config.toml
n_layer = 18
d_model = 448
n_head = 7
n_kv_head = 7
head_dim = 64
d_mlp = 1792
vocab_size = 3653
activation = "swiglu"
norm = "rmsnorm"
norm_place = "out"
norm_eps = 1e-05
positions = "rope"
rope_base = 10000.0
rope_fraction = 1.0
qk_norm = true
attn_scale = 0.125
bias = "all"
tie_embeddings = false
parallel_block = false
extras = ["capped logits"]
init = "normal"
init_std_qkv = 0.022
init_std_o = 0.00366
init_std_up = 0.022
init_std_down = 0.00183
optimizer = "laprop"
lr = 0.000948
beta1 = 0.9
beta2 = 0.99
weight_decay = 0.14
lr_head = 0.00393
warmup_steps = 434
schedule = "wsd"
decay_fraction = 0.821
decay_shape = "linear"
final_lr_fraction = 0.0
batch_tokens = [65536, 131072, 262144]
seq_len = 512
doc_mask = false
train_tokens = 611800000
steps = 4506
dataset = "wikipedia_en"
Each number is 128 + 24 x the weight over its row's rms, rounded and kept within 0 to 255. Layers, rows and columns count from 0. Numbers have three digits each. The size before them is the row's rms in percent of the matrix's.

# layer 9 MLP up, 1792x448, rms 0.0467, rows 145-258, columns 56-111
098:161091130139192138157148155119149094089120163147099123142146139120137146101157130093164102160135133087160141112140073141187073144142095103114107141124108150137135199107
105:141087121159101148138135083099106174073103107140127121107106161172126175114107159111153154097153107181123087126159107066115139115143107132147160129129092142112138115152
106:112110117096111196140092035115112098178098130110141124149147127104106091131115153121109132134111120116109141136128131102129123130148143133097121137156134142091138129105
097:171155133123134148084118116104121104114121128120111136148126121145123125132139128119127094141188119094205148128114131141106127168096116114083114137135124101159107160088
105:109135136135159090101130168105090119132130131140148096117126135132105096135129142148098107126110145151136136139085147083146064131108163146080137121150129173116084136134
074:138126157172096095087120142104130140182137084139112139141135123104126168087137140098159091159171108105140141107140079104125122138151146114175150151135181135118106133186
095:159151101148144123118175120133139168059127098144114104106160144160163156129109116100114057101054101105080113119111102148118179168126126178141118127174098100056114162139
102:109143165143163141104100122162116148129123167113077149142116100113141121142174135155139121125125116114113144160118134180148135141148156116115116104121125111127103091131
099:129094110098044161156125152107138146188137125136154141133159091165095117112120112155169119094078145152097113097143162133119114079112156134151143187110123135089133103130
098:067072088151169137114086116127092107151117128115155136110127134157178122132141155105121166121101125127060156125123103121156119066130123141179118156131125100133090106111
108:142156142165107105133115127103139190129113127137137174125141117150155174112135146123107078072091126090160168126124111074108196117133104137112136144169126134099120108124
095:141137110144149109152148126101105116164125130133151103119150154130108107148135134104159117148111124114154149079116139139125149152134100117123102105108127088155120099123
098:112148121118160123152178115141115152131125124121073140110170152132128146120106113093151071110132145141126135081127189145088125138098183129137096113131096119129105100116
095:135121098142172082141089143120162200154134098118135157115143120122131098125097105111092149123138067109095105110126086097112195115133107145141107125106128151147145155124
087:155134154100129104168137105155150144109150126121085124135137134102089170125134129106124138128115177109163137151160116149122109103125101135123118148092172157137127137098
105:143116110082109104138112117144121120152139094084082116121114111103128137137112116148068110184107139142093123154127107150110120137126110129119122084120120160140123155159
101:156119129132113164141125130143145146149128124095139121147105115159098125117105143127149151064085149120148136103161160115143193137099083148182124122171091077124100145085
104:149093131140119148111133141147137148130149085165144152135124104109113104097124101105100126193138110127166125135161124101115133104111126133114144157128161162113126147151
101:110117141098147095131095160182132138115131121141170153174126140113096125099112131132075167165101121126105104144130144120126126172071109161136163133093148099132147151103
103:139133134133152166106110130112118114125133085112148125153150106150133105137080118149161134129102142154172160135183079128106139113130155166135120128086127133122092113113
102:106138119168146164128144092131153126141118154124148150160105125106154146149145120144090161140114112128103146161090136122128142134091100114144144129158137129174123140135
100:124104126153110146151127117119151105096138151140109165114099137098124104153132127116139142133144104171131083120114146123134126100068121095126087123156151182140129178098
097:121166153128156071113122118136145149089120089085161140110118082192155135145140164157140084076108109132152104128128078106130134119137108083116153125127080091137114111115
098:122113153142148157145114090112132146118111152194156130140141169117138049139113109158093127120118104114159153125120122118108123107128100144128127148122124110179133160129
097:132152102136095102078125093156134127160109127133174100131171139139153111114120155118117133128131097117066115131116200098137119136115093168122140135130095154102123166130
111:160118102123129141107143158168173111120136160153149127156124147150116130104111111127126121104146109108148129124165134105113121091070131137140153133142141169127118121062
096:131178121108098105124155136146113151092144096133114160122132110118133122119098168106163115139113116103094127151077188135159105089092158146116123107101176135107142128152
108:076136152097098116128144127138100159124123109118112104108081130147179160138094167062136129108100115107097141099127112113146127186124103156129125106115082100159103122153
100:140131163134107108155158164085122124107146127120116180151114141143089153139134124131155117062152102102146091126161150150113167113134096099116137124140114117134130096139
104:122119107132116141154140121139100098103124118120091165156115169137145163177136166140207105166087110125150090134102129106138116153136117112155098083116125087138146128127
102:099146101171152102136110140152146106139143120118141123114160133141142092136111128133088168167129140101138177104126116142127114119132161134123133110078166167115151103084
103:098133185141121098103117148114109121142114139142189117139218128124118137064134100154093097130133120116104110105120120117162127150095142128119163155115113118107158178156
099:171167107122111161104105091117125098144134126102120102081131099156120089138122148129122142170139100143171124134116146127117149114118111083140095143120122161142122158127
100:144118100181125158136137143097128113132108111107116139099160146129136141088146128129141099137123108087134116088145149121152137099161130138141135160128159130146134156102
097:107097130137116102134114143126090126148111141134154125115127121101135106136151130110142057084134135119074139140110117169127122160124123133051144130131145142112119159193
099:139135152146110173084113142104138122157145156131099106129127125155171136087119117131113118182153142140137139123180153121141110133149154159185127125136119173101115159139
103:136112086135129145171150146112129147116097146131116099137113122142152122133101087101144118106148106093190124105113151124133141127123113124122107133144145129162125140098
097:079113159118145132117106151179135128121134114105143132155113124146109109111140126126151136151147131142093145080087111124135114128158117129101136086112118069118148130171
099:175125120155121156103153123116133129128154121142156147166075126087119125103112142144093128141098155162133146143126119159150132143103128141109119157094121155107131147112
104:161165108121161171130140145126151100160118140131133087128168104143104133100118131120146112091106116111148111136126094123130136110183114139148133110093147103172148098086
096:152109095105104092171114079151163122135136092124122139109108122086151087132144155091096156098120143150085107109107135128113148101121089135089105148137109091110161119106
100:138154128120098153155121141151133181113138109162108126119155118127122153140108120136126154103151140112168116134154123142107143120131094127112102122091112095126115100134
098:159158094141115142121182169121160166143138103162161131153134163119086125124145070152138114101130114113140099134147129152124119106114102114076108105096137167082139085141
103:115091133106145126135128138130139124098105094104130092103140138118148134139136090120163091165144142134152111132055096100127112102122121119102155117094101108123148106110
100:102093099135132132152125128129132149110128184141114120081132092152102163122107124157126126096145114114144123128145129139091168101149122086148134135154113133085162146115
104:105104154121155107145154155114141081136129128161083117098152133121134123137160075108140137096045112108121129148105124112114112133144110167127143136131156102070167137134
100:129072120135121142099109141138119147154129172096139166103120106141108122129085108110116119098098122129065122157127136133089118142111068166172130100128122149129121108145
101:116145122178123126121127134159121158113139174093147126196151107180118169109133173145095127129173090117220121155132106140124122125121144150161143106117161125132091105092
105:109101119132140141116131119142077113127129124152143162150090071106138111137095140121127101134128118188083123138146096115149142172110108155139124095126177119155134143165
100:153087126158132099093136156107127110110129132133127152114137157120139142154111113136097108107116082109123161099161147074122145122099096118121134150128113170149105176133
088:123118123115147179140125133130096100162122121103130086111119201152175133109073139116115128119139185124085112142126105130134120144153124117136177126119068144157120167137
103:131121142096151106136139128122089135129132140146103077115120125114124125135112130135070095169096153097122108157133124130168140168137111157123150077163148106122132151137
100:136164117138120109141099124092133098168131114136110177118082132130142141157123092121143129133169173155148121149140134140125138123154141119140146159130167124106137134155
096:164170124104097083097129126108142123120120111133114119135193099134099106123138191124134152098120116079181163122132100159121137114110140108113138145153131142130140104104
096:153126142140134161108106173144155169138132146136134123184122122128068120124139139155159134101131140106125162130116163131125158111143099061086121151138130129118134140081
106:115105110129107147124129070127128125141119126167162087160142158152103117129137126098070104123097135141055116112165114114155096101132113125130143115140124119152163178106
102:138178114123111142097126131132125076081137117155146112126114032111159143082097127115115124112120124130097139147142102131127150134157118130115160119180113157132113130114
095:158155142164151074074127135149141133124118113146113149111151170080164125111126131128158128128131142093142113122158158111098100141178152178083141139076101167113105141132
103:117160198112141174142138150107129075105122166124119135117153134104112138154115139161150109139142146117097157127132129125126082107173094116116113115078130132099144134132
102:167151158104107135103119120138095114146144149090140170043084129103090147133132150159164130148139137153118144128140098095150141094161126119145129153131193140150113095161
098:140131140162138164086118138135130145157114153120140147110148125154135129130073092087149150097127086090151134130123137129111116166101115128153151129134135141162129121126
099:098179154134134148101142141144139142121128074107125112111126131132102136130124134121125111133065130113128163153183148124149158137091141130144134103096166151117093086148
094:122097090119157136090144132118132150136104138128159133117202094158121112104143120109136149120156113116141143134156108125121140127127126152168133101141100116129173118124
100:137150154150102155146111180154112146107117145123149134119164147145149131149163187193121170079124128152108129137107116155132174129197142075132151157176133122139115166137
098:146150111142167154147107173151119147111129124106109093126107141082145131137143126124109131162162103103117129124126133127126096140157165153142079108097124078161104146132
108:121147172136125146112133135134161097144134113106157124132120154174108157112148145173120081169131106103128125132115094135106132131114104150157146127153099139136116132109
106:121163152131141153095165156161137123120131105107098154164130102130121137091171139116135159106111134114113110127122123124064132138134125151142122154125107105117097149131
096:106076114131146162118131113109116117134097137129117130099128124129141130122135141080113117110119145105131136091136119119134119144167123078107144102135095132115133104143
099:147115135135107159127123093130125114169125118100116117137118126083122115115110135127084119162122136125127125082100119150088092124124105129091156097163113141139115157108
101:171121128107112101110115112107116147144132098147133095162150095176137141139102135108148156122116122157146096116124134140134138130157150098129113166155145160109147148087
098:127161094109102102173100136178140096155130085109084151159160140152126162124147154156131144166129164108154188134138107148141143106136103132114068130140131085113182124104
093:153118110083135072099111145133103133127156133105124108152130151184120146146121102135167105137101096124133127105120176130105113134106122141128142133118112113104108131142
093:128134085144139161109143104139141133149118165165126127150134159099091104134122114143129157122127097123147181089107133112131103118140142136136148156114087139110127138098
104:126166118157143094160109099114126159095140173172144121115127161126173149139152121114134101149135114127123131039137103116135136118072139148135100091106122142155132113107
099:126132129138130127073146147126153077185137139115108125152137116135113145097111113153072140192149119189125165101087129163130114127136099117102122136163152114135153177093
091:101089142122111114080132147146158142181190112091163114143115099144144117110137154140132134113122118159162111095154137132119143096132153133140144110141140109128146134153
095:135063133136099133113168119125137135129119130160098186104133160121071197164098101113177153186088138154169156103203120143157134164125133160129140098130146137150151142162
091:117102127144157100112108116116170112171092112111137127157125137080157121080177145132103106197107098158119149111087105104125094146140127130125100143169126132155096141103
105:152150120127137096113122101097123170093138143117170150170126154126140145155145079141097133125185121141146094172172159114088153126117109139138111095095139121132143121118
103:105132082132149141151167088134136149150136156139119110154119140132143118107120132086134104112106140150166155103130152107145148116144140125115127152144139183128108154092
098:141100139124153133132125127136149109118112161139110121117165127121109102082098106132120133202146113123130164109102137121127095093157166180137146174080152154146142123135
113:155111154124165175083116077183109157165136161136133131134120099158116120122108169159137109136132155134115133100148129174066152145145137135133095158107179148158093142151
108:110112129144142133135119174139096128080125113143128146118111159129118127129076132168174128103106147120103154150162139136146138050134128124077128108122108134130085148132
101:103174088128101157171112124115145145144148116119133173160095128074113118137127133144133154160130114105123145109136119122107112105141199157143109135135149127100124103118
102:126120142112156135130148106111096125112118104104126167123145180195161072155119145134105119141124136134122083128133113152139126075135076119128155114119145133147130132132
098:117130137134115104121137151141128128102132140111112123132131102158138144114102111117109126074081135075135105106156131134118123082175185169159155087142152088158109131125
085:152174148105153130126150152141173104079131170115123155130155132132110138118127142111140130124099168144154114138131082095121159148147108136158104153139104102134116078128
098:151162153104094081124143144144117117098147147134086094137110104089110101136103108128087161141110162134140132133124126157147154161126102131112094129120161170122172132162
104:101100134068122122130164091137151124149138132131126126129124130103162153101098146121129107156061173169157123101144140150117109143147180119078116154169108154142100146101
098:129119129125116112139178138113135142118132148143140140108088133078105139124108148116160125129177145144081147124120118092139103122143145095131141110144133122117187148168
102:138092125129117139142127138110151116154138087145136181113131139135146123141134139132089129117121156118128135125115131133090129090129125132167094138121125120121131136106
094:084141083100105099119141140117136149095115097125114136143131130113082124141128104113167141136087084128085131111113142165150132109090079094119162127135169140111131106070
089:124158137087135157077106119109138110118148130113146125160121126133127121145096134152142142135091153142146149092117127136090115109110127122132151126143116110145152141104
107:129128152155113120129140145123101120135134129137162113109119108147090103137154125111153106163125134155130115119145099128114125173085105154122120101103116105112097116100
103:124152146128128130113111114135147165099123120111105168064132148127132119133092147134137141124076097124129116152143138097121147091128132133192132130115129145131109100130
101:142151090175129168115120159147146153116137111154132173130114111139118095087123127133105112104128105188166142137133124129092153161128149166103165140125114125136149138149
093:128154131102129108144110114126147139151133143130141180146119130126133169138120136109084172207132121137186094068104115146110143108156110122153144127142178156058150199119
102:187149104147102139157113111129157062133146114129159123114126080154126093163100152153103142102126160137108117154077150133131164153091154101158119126141115139183109138095
102:163141101126117069115107062123129143147103080133128110091117173113140131181174104130156183117114135106126136165164096103147129140141114161137129106110198101152177109136
104:107117124093192111120116105144120097106145141146113133151116108108118161117143093111139102156101135150165121149092110127135110142130127120159089168110102162130128129154
102:084122133186149134155130162140133167158133121148179102124130091161126127139104121156108118112125131117085179110147120111107081143115148102144121110177125143096127175101
098:110099104124146121169203133108155125161141124143136109133139156119090126145126134188108153142123156116137150109110115124127150089121156119118160135101128103141091103118
100:140135089098106134190109068162134132119146124107133090145095085150124172123151117143105146107111155164096073153085105142110111114165143169102131150139142125120149126118
108:131139110134135124105152134143143121111116132129140115148153122126101144096091121135147100070165134113122117166077119131113150124130133118105103141180133151119158121111
096:126100161121127108100135108160150119149113151124152121078071119115164162137130090128100114129152115114089072101155151125142132093069136144160147142121130145133128161159
095:138102103115138150134094115121132160103146126124146111135100133125111124122124105149131137096097117115155121145103160116087105079104148119110122128148128140123130074104
096:104129142135126144165139104157151127104131131115089116151159118099116123104141137197102132086121206141076120162165080162149133111114167174108107118103149129135144114142
100:084164119155159112094155158107116124114134149071098141115121133110186126110144151151137192139135167138125163127165128108131098111080173139131130121122093147098153140151
101:118131109128143144081090137124110096184147099123113106132160131158120118182095161114161053132111130131135103144102125115103124129126118129141102129120121116128098094131
101:129138103097155151140116169149112114162136114107148107089127151148161134114108117105150135120133176154125135097117145156130105110139154132106141114164116169147147140140
102:132117117165161132155117108139154135117131096125154107141155147117142105134107087109126144133129120117142113154086140121174120103125084115125121083084110121171129135125
107:145163168166117118138117138128130117175127137091123135140073148126133155123129111123078147197164143122125112148108158116153125128184140139111128128123162115125118122123
093:105124112151136121126083135166138132089117125136143075154145100117150110123154128128099153072137114111098113170118153131144135081097112157112116125176164131141112088118
096:149128083128124152155119166170176161107131114139116110143173108126119114145132108129138175119073114111150127106133123097125149073120147135117131150136159113104117100112